{"head_dim": 64, "intermediate_size": 704, "norm_eps": 1e-05, "rope_theta": 2570.0, "rope_fraction": 1.0, "qk_norm": false, "attn_scale": 0.125, "bias": "none", "tie_word_embeddings": true, "init_std_up": 0.0336, "learning_rate": 0.000953, "batch_tokens": [32768, 65536], "doc_mask": false}
Each number is 128 + 32 x the weight over the matrix's rms, rounded and kept within 0 to 255. Layers, rows and columns count from 0. Numbers have three digits each.

# layer 10 MLP gate, 704x256, rms 0.0572, rows 81-88, columns 128-255
138107125128059135094134155147133081086161106113101136121106111141056125096130129148114136131109143129143094148146128090091079129084142129176131152145105125104133161105174093148083133130084088120145144136163096105145097150108105109155104114145156091120128149169111109156080098115123111148158112115081141152082149155137090174153191090121118166143101187078103182182054120141111123146172
102125073116131119172107094157123086092196117130153116120111095142116137156069176133163123088072099159125132146189112099089127141135131129127157170113075119086126100151187150168131062059077112174104084131165167111083172162084132156172120199126104127117150212054098107143033146145090117071117160162100113100146127096142181085142157097078113128145100193104099124135155155088107078121130
147167158182116142162079065137040122130114116115080138155132080089163114171107086129162097068139157108148168196146131041120169124173135187083095144126097142163140172203194120118148144097111084105091151140131140115168128117090116160139135158103242133084141090136137083140104151160110039117167184074096142128104126130116134133090138076137050150188135141095102173113122142152070123138170
227142122167131092130123144107134120155150184192124151204145144093124130099160147128129171181115098113161114071126179154134128099152120148088142164126088172082137097192156124166118078158080113134089172135088150185157197076094137077126137150104136128152150108106084110146104113152093115104088145141091107106137148079105056072104135113131125164131178110137138158087115110085101120147132
098129175153186157075109096191140084105110131061159146127160128094099123092103107117174126168129145181066117153157095119145115127058093131107084153149142159054061160144113169123136165110096145059123143195097128065100076124161145056158108111122119122159127098145110137164122113081101114137124145108132121090084158055126118151075096096134123095115079156113071103144095105137080117124165
100156125174077170130128137141139097073123200127134140173171091161139158091074140080117055150126131149109129113162163154164087084070132194137069141132099087118071145093107128110117126130162103092119029127125096107083140120104095148185128085165149166128129086089161087114090101109104084131116142143089155134102141124143087134125148069109077145098132161092144149143135129125131101068117
139162144112112124177171089156209136101126142139147184198080063130097130148108139139156084173166165122109097089168104109116108105095101169095144147190104126197124127185126079071115166169116136145141122139130089076158178124124181139143128153164175096101190095121197153128078120110176128093076200191104147197125139121095136114144108169113108146157117140128137129209141130165184074133119
133168084109117159104116144114188129129168134133151104141095146134127098081141165101095153139070151081162118100158135128100172137105152157112130149164085140101085108190193159155084164183194163094153196121133102072174164182141168105128115166062139131139063139133123173108149107193140082128104119150133129125143160157068122078178073098097161115111052104065105080098139096104127121092168
# layer 10 MLP up, 704x256, rms 0.058, rows 81-87, columns 128-255
120125135128098110098162060126118098092101153125185199097091088171122151143137088123141171099165131132129179118123116106177173169132155109128143170183099116187072128123110149178117119154107090083139119158088079160095163134115116091145113088187165080133121162114099130212141119096121100185108152144122166136094139119120183150138102090112180065126123126103085114162141157132139084169077
154146161199123134141135130108142190128133096118190080064133113125154097132120127174136173145125132136125108122086101132132163149016085124099121093138112147072140132127130112151147102112156112129139111175150109134064164125102163152140120088180111092153141160125156091138076158123143098125143134166092131089088140209064130159081146138214124191114144117158123069149167185112119143141058
080150114088153085125146114096151116115104146053100079112097170171149177094134118083172153119126121135097143115072181089153152078148147064138139151086129145087162099061108107148100122106117147121140091145061117097111167144092105124067122110165149085111186153129114178187141124094153157199085158070093118113168136128132141153101101133203117040105147142137147120083140145122166143145121
133158154101105126088120088058184147130111129165136140116156144121139193116066104111102160124131203073141109144128112159221140108113158118180123114126124099150178161172081129183126112155133088132111181106153108141152133152076137170129178152108177113147152164124100097152132179112156148102138079173084147098063122115102105127097125107130102174164148163137144130058155098102129170139136
124129057134111144173132195182152150132110092106112140196114166104113126144165148124120107112160138094133161156112126140146106100144089136115118043125092129075142093136157165139167178066143146122131070125136130099100147098127153103130081080123222152118143080115099134089120099089094118128119073116138115107181168129128132164152130193144097095127144114097136164134143152132145089113090
117096138137109131060162105177141145120140138091107072155144112180161157157145140060195123122119129135109116160121139166131098120167169126129144100141092151095139153144153104141140087147148119118107130116165123130148120114120082173109121060063159161187170112107138040104107136126098106142085149169106101201177106133166080095181147109157120165052098130057199105148112138132092114133096
128147137095132096138122076132112067155177191158135125123127118051118136156149129166119124130138141194098144103099080038117113096103090080154157138113075112080122121106110114146117086140056076151193153086172225097129120110096131130121109152136110110095089092128113148140122095144096133139092142134146155163136143144143146129050168101191115127087068124123127122130092111098153116155095
# layer 10 MLP down (transposed), 704x256, rms 0.052, rows 81-87, columns 128-255
076117098092114170136129137116167186143078148140128074141067161125070154151069165145152127149123115165141118128113101094089148154161161100129099130139094121124116168101066129096115095118142159116124111166123144108089134139095156094122105134133155043141115142177170137201157120133107191094131153174108120087163122114138119139159187177126093169115093102120086193149147178092122167086189
084141130112191111140201075118088079090150121169104111147091044094152113096099123146153104145104098188138146106168126106151100117182121134167154155131143083174078110139080078153130119111129149122115180152132091157121112145126133170150125170147160114165125154111118093120142110129141144094115157116162150135157144136179142148134060087136208138072145160108185101107102099130176150125151
152075110119172127143135163142155129134121154122186098137101064108138160113149174128172132161075132095177144106144122203117109113150094172146118142087116113196089101104139102125082125196113116104145166146133113116124142145164186156209091097119099140138172114086134161119132117135167095153063175158142197088149140102175137112106173149039172101103164142127157141130079073117075094132117
149140111115166076143125114112128150175145144108109087157122129086181007139116174152121093179159097176169123074174121098121145122125153147117147158152116143125067143199187061057149130101085134195139154124113142132157136127183149129144101120128136150069087151097112135125154117097117180132140112124073142136086134127071155111112144134162120071141092139093164063132119094065122129152113
134101143098167051156091070147089130128159114105167185170122145105118145181102103101192147133124154123088135112120072090208154137096111114169135132149137121172104154113136109079125112120132126117151182129124089161075132088144161150064157130170102164105129144109154168132152171157138089145155155184102157136094146121109144112125147123152169101089126095147111165127127138172083110130071
134106159088155039113161174136171116147151092062106104111127100163129158122098142125152165101174102108113116116174143152157079137161117158086136133108190129120107130119085097157111150119166131162163105122113162137155110129123168078182088096152130122108120182081136133081149091162139188124133118104129094079132157149154081118102124169135092102184169129101121180186069090178140105116122
114129111117154120172136134143143164112095134048166136157137138100159160118114151111122117144130091161111127092115115101129130109097073135132130186074084129123148081104081129127094096119166172117194193137137145136066158130129185129099172125170170075135086192180126119089156117097110105086124192120164152087139148170098168083102121117147203167189065186074105083141111140095176160123106